From a checkpoint of a small transformer trained on Wikipedia.
Architecture: RMSNorm before each block, rotary positions, no biases in attention or MLP.
Each number is 128 + 24 x the weight over its row's rms, rounded and kept within 0 to 255. Layers, rows and columns count from 0. Numbers have three digits each. The size before them is the row's rms in percent of the matrix's.

# layer 4 MLP down (transposed), 768x96, rms 0.283, rows 513-546, columns 0-95
118:100114114137160093112113112149125145159089124144158110112144150161113129138114133144149126118129138122149131119109152152148127112111090135104146178153133075134112149110168130150087106145114100146132126166157116101176079134135164128127133111179105064122094096129152121160136117098125159083
094:121146125125084161101119133127153123109151141143127125128172113144126179100107089149144124129123160072108146150134163103163111150143160089130136119181114148103146135115142159146158071111112136078087138119120128105143139132118125143121139145118100127150097095110136078149126141142136116066
103:088091133053112098155109124128135114133141102124128146130199109091123178136138114131191121142133091099103106104149130105152103158127114157141143086100103151136093162101156116142140136105126155109141123141161126145154148109155115141149157119136139104122130117131100115139114159139131163104
113:106121121133175113152142122169162144150133132111124125155128100162154136112149174129091160130100117138150083110122100120148143086078119127132137173116137118155100102172152156089113109194138128119100114135133115118076133140152126158139095096103173126163118109134094115135120128137111146116
091:117104103121093149125116145140154128163143108122105155105094120116168129080110116130095144137139112124093119108149127108081130129139086080182155091114127130091104141137140175174115176136104136153146143143172103119147129100125136137066161123142111120134141157110166110109119128123114114099
087:093159134100120180162155074136100162133140140149146144126132105118112146144140167131136139125116105160148175114125138136130137152164092102147118125108095151092102161117115142100117114114136125145112127172169100134212109099097119122109105126148123129113141126130102126114157118153112123071
106:115108150118115099154144116141108157157179121125139112122160094161135112133157137111132118124115068133176154126103138144141084117099112172075117166122154112095163119148160128110083128088118127134111156109118142120123114114098138161159135122161182145130137136127123123146099119097183117141
088:135126123084157128135116139119104126106115125130135128104142130111117099108066175133121091127130121141073141190145168100134115116151111121138111100119122179118164172129108137109119110106097105116127109153117142138124161076114100190111120178138150119144144121148151165120141135117117170147
105:169126155132102119099101073160147117126127097104147116131124154156104155158139105089137136130112105157145159130134145128151119118124105123096141140129107143136110151110104128174160125100095139118128140093096145115175165121132084074096127160066140092126085100155148157119128125131157121112
088:128112091143110133133142137166100169152109121116079156106159126132167118152126137147131116110129104154133088112141144116121157149165117134104165119122119156120126164105139168146125154157172123117158178150149123075136076123095090139145093112123117131118128108089107091150106154143089116091
090:160151131081119126133133137098136097168143094114088138126140123103133146124074134172089142104101164127129162129129155118116124111141125125185074106119108103106098123112133092154154081114156132124144157120088142108098084126148117109113101129093146105085133131135141099106104124095147103134
111:147120145116100127147144143113085112088118144148066118152104120135111150126113136121156134131150153097117139130139102113107109118108139122134110135095149125142131137151123090155130126116097121112066109155032130170132099145108143126168121130140159126127129100168132131100090106176166153129
094:117123137141113160137146088124061123152178137129108124149140104158139113117127086155121094117091141113137156154108092160130152120178114152152091118115124131151150204136133113153130168131169121136100113131070129110147121132116104140160131127157125116119141169079130150125114139114151126126
098:133088084096115143163117144114125122152122161105163177156097131133156085109175150133146118158127097133100165103140150145152141150131087134158116162133106124113150115138114165168113109148142159108095126105127123122103110090107171121114068099151102134113145130132134154109124126156136173129
113:100114125118126123130101163104112162150154136115126102112178121147156116085107135135128122128115170109147183100093138146142167116180150146164111115133122149107139133122150118092122125119118105106112124181083156104144144166108092178111146112119094134066139137140134104119110113139141127171
098:162122147106153150146151125154117148126110134120111100111167114136114151113056141133129096141110097112132129125113091118116134118132114102128093122168124129097172171133124092136111148146137088117086098109139080136129149092053116139090142104165114083140120109143099150096127145127145142130
098:137139174105119106122123134161153093099125133160077148110111147133112113095145104155073092094126165141084107166173189113135085116133124120127073130144134158122107103084123110136091130142120108099142128115103151131126147118135134127109169122143111120151136116089131165126147128113109096127
116:116107149102107136181088151143138140110140140114108120128143071140134148119133188152116126107117100154191123146153110095084110105123139114115116147166127100157180124140124148125166133089158132099206112117102126142115129154123117085136115124144107149093134134147105120148130144127122141138
087:112132168110142130134132136158123155121090157158107147143210100096102105188126128125132082116135105139126111150144098091134123136128127099099101144079084166127112142107135134171117137126117111149095131116122089125125128132160120113116094133136099135180149121170109120123131129133119077117
087:093146141095140138113108095123129144146106182152133159138142089134123130123125166078157106116118137165106103148105129122134103110109102105100146121153134128124142122132135090127107130139073165096134111110046127139103153096169073158130131148111140111170110114141133145126105114140156098121
093:155099081114095131098136070112132135098100138169129116153115117090158075118125152126089137121137110146118189131105098093160142166141144116125090138125141121122110145140140102116098142153137163097131093129129139122100121125103101094150113113121143131125146135176151119152147102150079121171
086:094117092133161133122159139123095156115161171137090148133146155112164133130082121137118162093138110144147121151119147114173155119155092117100121157191110126094107158099137133134157123132155132118116125117130153145151134152181093128170105123185136142115128159112124121122105116118149105081
113:117119107152176140135142145128098126093138135122091113129077107097158141124129093128167145127116154110112157114108093133112151133093152132123120114169082138138153150136171106105122142104170126142137139105157165082091099121103172092147117096136137113175132073089139157131129131140127110126
102:131093120145093130160148137142096148179114126154121137120157129145115129127104130131122118106163144127122105096125154114076087115133128123126150171159135117094126147079135135182170119131117139101141132116124143186127169102150105143131149164181109086158130087116126081141091141139133124107
090:172156117124141129155132137151118148134192133155089101130131118151123110145169104112155127134108137140146163115121125117126114155171166117142116165113091118126160110154102144157163109139137175129128121153121139146122127156110102107137129126071127101169136187140051157147143107137131120122
104:122127115142151161140105126143151117159121180134156087126128108190142130131185146128161131162142134091113152138112140130099128146156147124106176101132101120131119126099118164104105137139076113129137127124131115142134110138130169189125201120135113099161111131080096129143144116133122131098
085:147118113132157118140086168108110086122086137157136144098144148145079135156093099134121163111120135138151119109114103133125141148148105107118147106096148113162121117105131169120137096125128152156156109126136089116102094132132130141145108088091092099064126151091134116118116112090162071141
087:079140147120076125140145126153147098106128129124150081165139123129137118103152130100113122110143118143102167170093102112152122127121148144185116132074149156133131104153112134104152148118135155106105097147089135112107109127162085140128123139155190111122114137108106156134154147138158126073
095:113087159127179110094080110164147118178076122131142130150160067176151118125136145135103105126109135074123148149137093122135135131112143145091169131157101118143109140149141134109122138127134124185156089137119145127151113096135108165117129134117133148133137128101106169128132094103147109120
092:107115113084134156160131099161167086139118137126130083152120160116102181131137128145128090128142105099103111173117104138139177109090105113132133133097126095109154101124140126161119138110150150143130159086146134090113111116111113157115132149132177133126167160140159120134116149105143125064
101:125114152160099074112140141096134092139142136152123132086091141122109115143122171127091127113118123091060096123110146152116140152174150160116084154119175104122104114101135121151147128146145117150134154098140151106134055106112119124152110106123091138156104131129127127112155136127124166111
112:119159116120163082073110141118125112139130141105079127149127126130120149171149128098142167152160126102101151108125100101116108144123171163149122127143116164159093127136102108134178132117161111114111116130121083139066107133109105086156111105111168101121111129140110151134151107177134133118
093:121123088124138118160105131125112138114086135133096129107109105133158148133146137093110112105134137084073112120115146121149111153139139122114158102140161161139149120162134134154138137134140114126082132150127121153131081143194138109148166078107138163187137132083158074110093138114114140125
097:103114097147090108143118160127125142151096151099076142106153104170113161124147146135153196114108128152101124107101172141079173121115117114096124114165147146121127179109126161147129125116149112117116134105135144150143099129145148131157149116079143149093129080138111132127154162120137105114
# layer 4 MLP up, 768x96, rms 0.286, rows 514-547, columns 0-95
093:102099145148117161131148136126131128128101115138110168125139099123141126107171154217161124072108130164139110099154148090129101111124130079132172129123139108105167117155127132123077130124150108185132108128164139140087111142141133140139108139160120121166109126142148133151121113116145159136
105:128121127127119136114118138101125137124138126152094138154127084154077094099091132122131082118166118158146137172105137150101126111141155137137128097145106132169123080176106160140116152097079103124152128149167137085148173153151114149094147147127159130141137140156146090133088092125135122108
097:155114115092153132126130101113112051103151121146145078188152083113118097128121145115118125117143108157142145129164138170181159110124088139128146136159121097139109130110095124114145104133147144110150181116085133148109092110107142108146113121110165147145133140103151126155134090125130115132
087:156143137134110119113096170123103123076105099131166124106120122134113124158199114155158143142137101125149113133148154123107111121131084138136169121112142099122140124165095122130140135147115105175168152093133150145137148105148115111162120142148070135142144175130118155099101080134100110095
086:175138150072129121139146110101102143095129121136090151136138096114142162153076145142112091111125116115158119138078137132100126129079073130124113161134131141153109149141075131076109161083134107115091139106128121144117143109124109147139105154138118152164116150110139149163106152136132117098
106:138085158119155153155173131118126187141172103113107160128165096084084141132156092177083155129117114143091134153127107130108156138091137135138121138156123163130180157123114124115124103129099105095125125128122101129109137123165132120099137156125132128138169121150154115129100150141146126085
087:124139114120131128119128079128161128102160140116129106170122097144138116172147097110138152121091084105131120110102131147135169111133154087108105149161097079143109068110158115113129123106126126122099114120111181114109073139181137079106124099135108121098132087116150135127125103125151133130
093:112093106147126099134120102131156067088085105165136101110088077119170135148109105085125137115119119131148162167121121139114086135129090157114118121151139087167131152163152126127158118116118120118150136142113106118115114149129157152149143124133086135158140099106114114138122141133200144116
107:099122110128099104127160122095125100151125145159140073142100131124121138123091096113148165149124149140147104139124096113128127108128144089127139078185132169128117102144110106118093149140081110131118119091169111155117074154153165145134138065127105135163131121123121130160145108156139126156
092:132110159127131128143126105152102142141135142120128130126145109132107111141149082131141166118081108165110111126118122124083089164127102169081183118172158146135087081129096113120104149119120144126088131120126125149119130174103137148147134101187088129124117119127109162137138151169134180116
098:084105154114113139118177097125120083135071127126122134132103108129104125059147116129114141069128125118148119153142108143115117096112129117156151115112124143100167121128091140092065130085131195091164126121123139107133126132159121151123110113132115125150140142115105129100105135101146098113
108:130138140144100113143139106127136169162144137102113136138133148093072103148118143115142127138108099170135101167113116096137113104143151171134168165126124138130101171108098132097141117114145134081143083142121078149127166129149147110134207137143148124136120161102136119090116085125124118122
093:150146145100117136134121141100109081104138184134165104155095145110130130166100139129142152078072091098115131093128131141138120131091093124110112158091137119146123141103111182159119110129177138127128140135118154140139159116149129170114103141150118107139111139129122110101155182143112079128
109:104112119153124154099137106112126153111125122138132107184118114120112099120106157141081145137171161176097150087127141156097159120137167106104125134131121118131185122108157116133088126136143084137106132129085128169111123130077106108115167123107130119149139133138135112064133143138159122170
096:137127138129088100125130149071128104105126109095164152130112140131129107131126123112068149128100134133157095136128114115152106146172166147128143140137130177151120125155131127159138108099141146099098110146102172154162110150198155082124122131146108162136138109146160133100102175155149143121
098:158101119155103078116074134127136095141132074112139182133124101157107107108134140134150100129143094143138120165137126110137124128097104115115125120097172154112136084136111116156134142123104153131100108131135101087095157151169155119121099162137126129116105169152118148142150111180167108155
103:125133154120101159140148125111138125118107115085148142164128154151124173121132141152071128127145086123182104156125163147144090105104146146133093160107124136089142119129130158100145099135170094071151118113102129143097176123145143153157149140104134142128159143121109137130148175124155101099
086:167146087151101127110116107106124144104115110114131105094110117148115129112167099128156120132099171134130128080139154169120134088081113135104151095117124129128135149097127121105121123127147159147129115143110188094131115164125133167117120116113154158096073096100110157129105115180148174115
087:104117156129143129096168092133130142118149111107106131135106112128155106160117111165119127094148159161155127144163078102141125141116137147083139165160096099111141066139080129113150122113146115097091128117072174141144107145130158126111133097099156114138129127099132079113137119122169135125
100:150173126094165151145122100082144118082081133107145123109095136125120100111171154137138139135140098106115122150147102181092127121117100119185127118138099167145164137128133151137135134148122129148151165119110148111096123107148140081136124157148119104110156171120151117132080159119155124160
096:108109134133090126143120152142160156167160153104136136123118105148112119116180128144183117118141112107179180134135141123137148127126120122111102079171115143079133097131122129125152109106144171136115136112130180073121164132140123147084140131145117167141137072153119104107123138154140127152
097:157119086141131123108089130125085108153096150138146129142145152158121123109115138143131119105127105129112131132059102147116120118089143159111135163121163132130139073116144104123143138169083160072143156186111127114123138120141060140106148163137131119122078134146093143142133139113142137116
097:155168135074138081152089090122169098098099112115165114152118115138101096125092139095106123134145137140150124169108120128111161129121108158113096132116142135137118116149079104121124102116097132098166141118142136062106131139139128130140149152109140139096104163147130143176175125148145137153
101:105138139124122126147124182109131166135105116153128130098150102124103154106134088144122158130119121160110086155109087151080130118136112135113130092114139126117121090127116078151108125073147101124111141100087062159111116139124118142103092109174090102100112091113157135125109156119134147132
108:161105159125115130117128075150121152130143180098130150118133128165089141159143104117131158173093091120114124129127082111121131095077145127125140165139130157150170132090112117166105116141114160089151187105109138166092115118141126129146111136111106106157147132106125141130149158091138147129
094:117158150130103151148128124117152095163159115151106126119131104109122125132176158107130143136163092112138130125123112130086082106119148080127084094168110170080163142115134133137148137098126172111098138095111154166114118090117116132163143137148131159112133115153151121059108148148133141130
095:151163143142138154133103133147133107161123162104105157211092163146134136147141102123164119109118122138143133112171121132185111090134132100167098107156139123138152108085162141123116163101110173124118134154130108105099115132122108117139144127153108117118105143114133136145198167136132129133
105:149113136097147144120110134137101154129135126130146069116138157111144137160096130090150150094105109132160095086106116126153118155116100134133065097154090134135132120142090152092152132172112123153129143094135080120132121172122155152108101146126162093119111100142170144082148112127140132146
117:130157157132092148108128099132136129143122111088153100117140136092148113078088103123108110110183070109121113191126162096124138149158152142101136158102130167146125109105096097121109163122107111082134154094135113133140090132144142123129092155132141151158152135141106141141108098111132158126
101:118116106167195102094124146168108130129102145095144125143138113149145115155139169198078119119158163156190111138124130147131176124109124082131134121124121126157125086129141124118126110131127125102140148132152135105150096113121138138123136140129132089150088156132125169110107150143128161089
101:134078140132163123142104168094112135112133128151148116120135134149108158109102138108107071131154102168147131095133114127129183103154144144094126140144121069148140146122143151125176088155155126128170132109135093111115139117104108128119122121148109134154135141164184094153121118093118076134
098:112109148156128141146149103093141085136085128126120132144093156090154124086098172142097098088105131129124118156084146124106099133125142141098138133112110114147109160132153137113112140133152101099169117150100170123118089148123135123129148136115136112132131087157103175074138147155189143138
105:129108126121120101142146091133131140169110109112131106115082123139123128100121109132111131148081095164108107124138135136137110131091079085068117144118105141116106113145125125136158123102090090096106108125102074107104107152102161152135146147110088095119151161110147144101125101154094142078
095:131092148130101123127120085101048138117133175126114165118121109106163145111158132153101152132144102184105168135150092120136130142164113096156149147132138177115113123118144143121162119142161113135140166136131173108101144128122082106103105124155107150126115141161141149107119163101120137115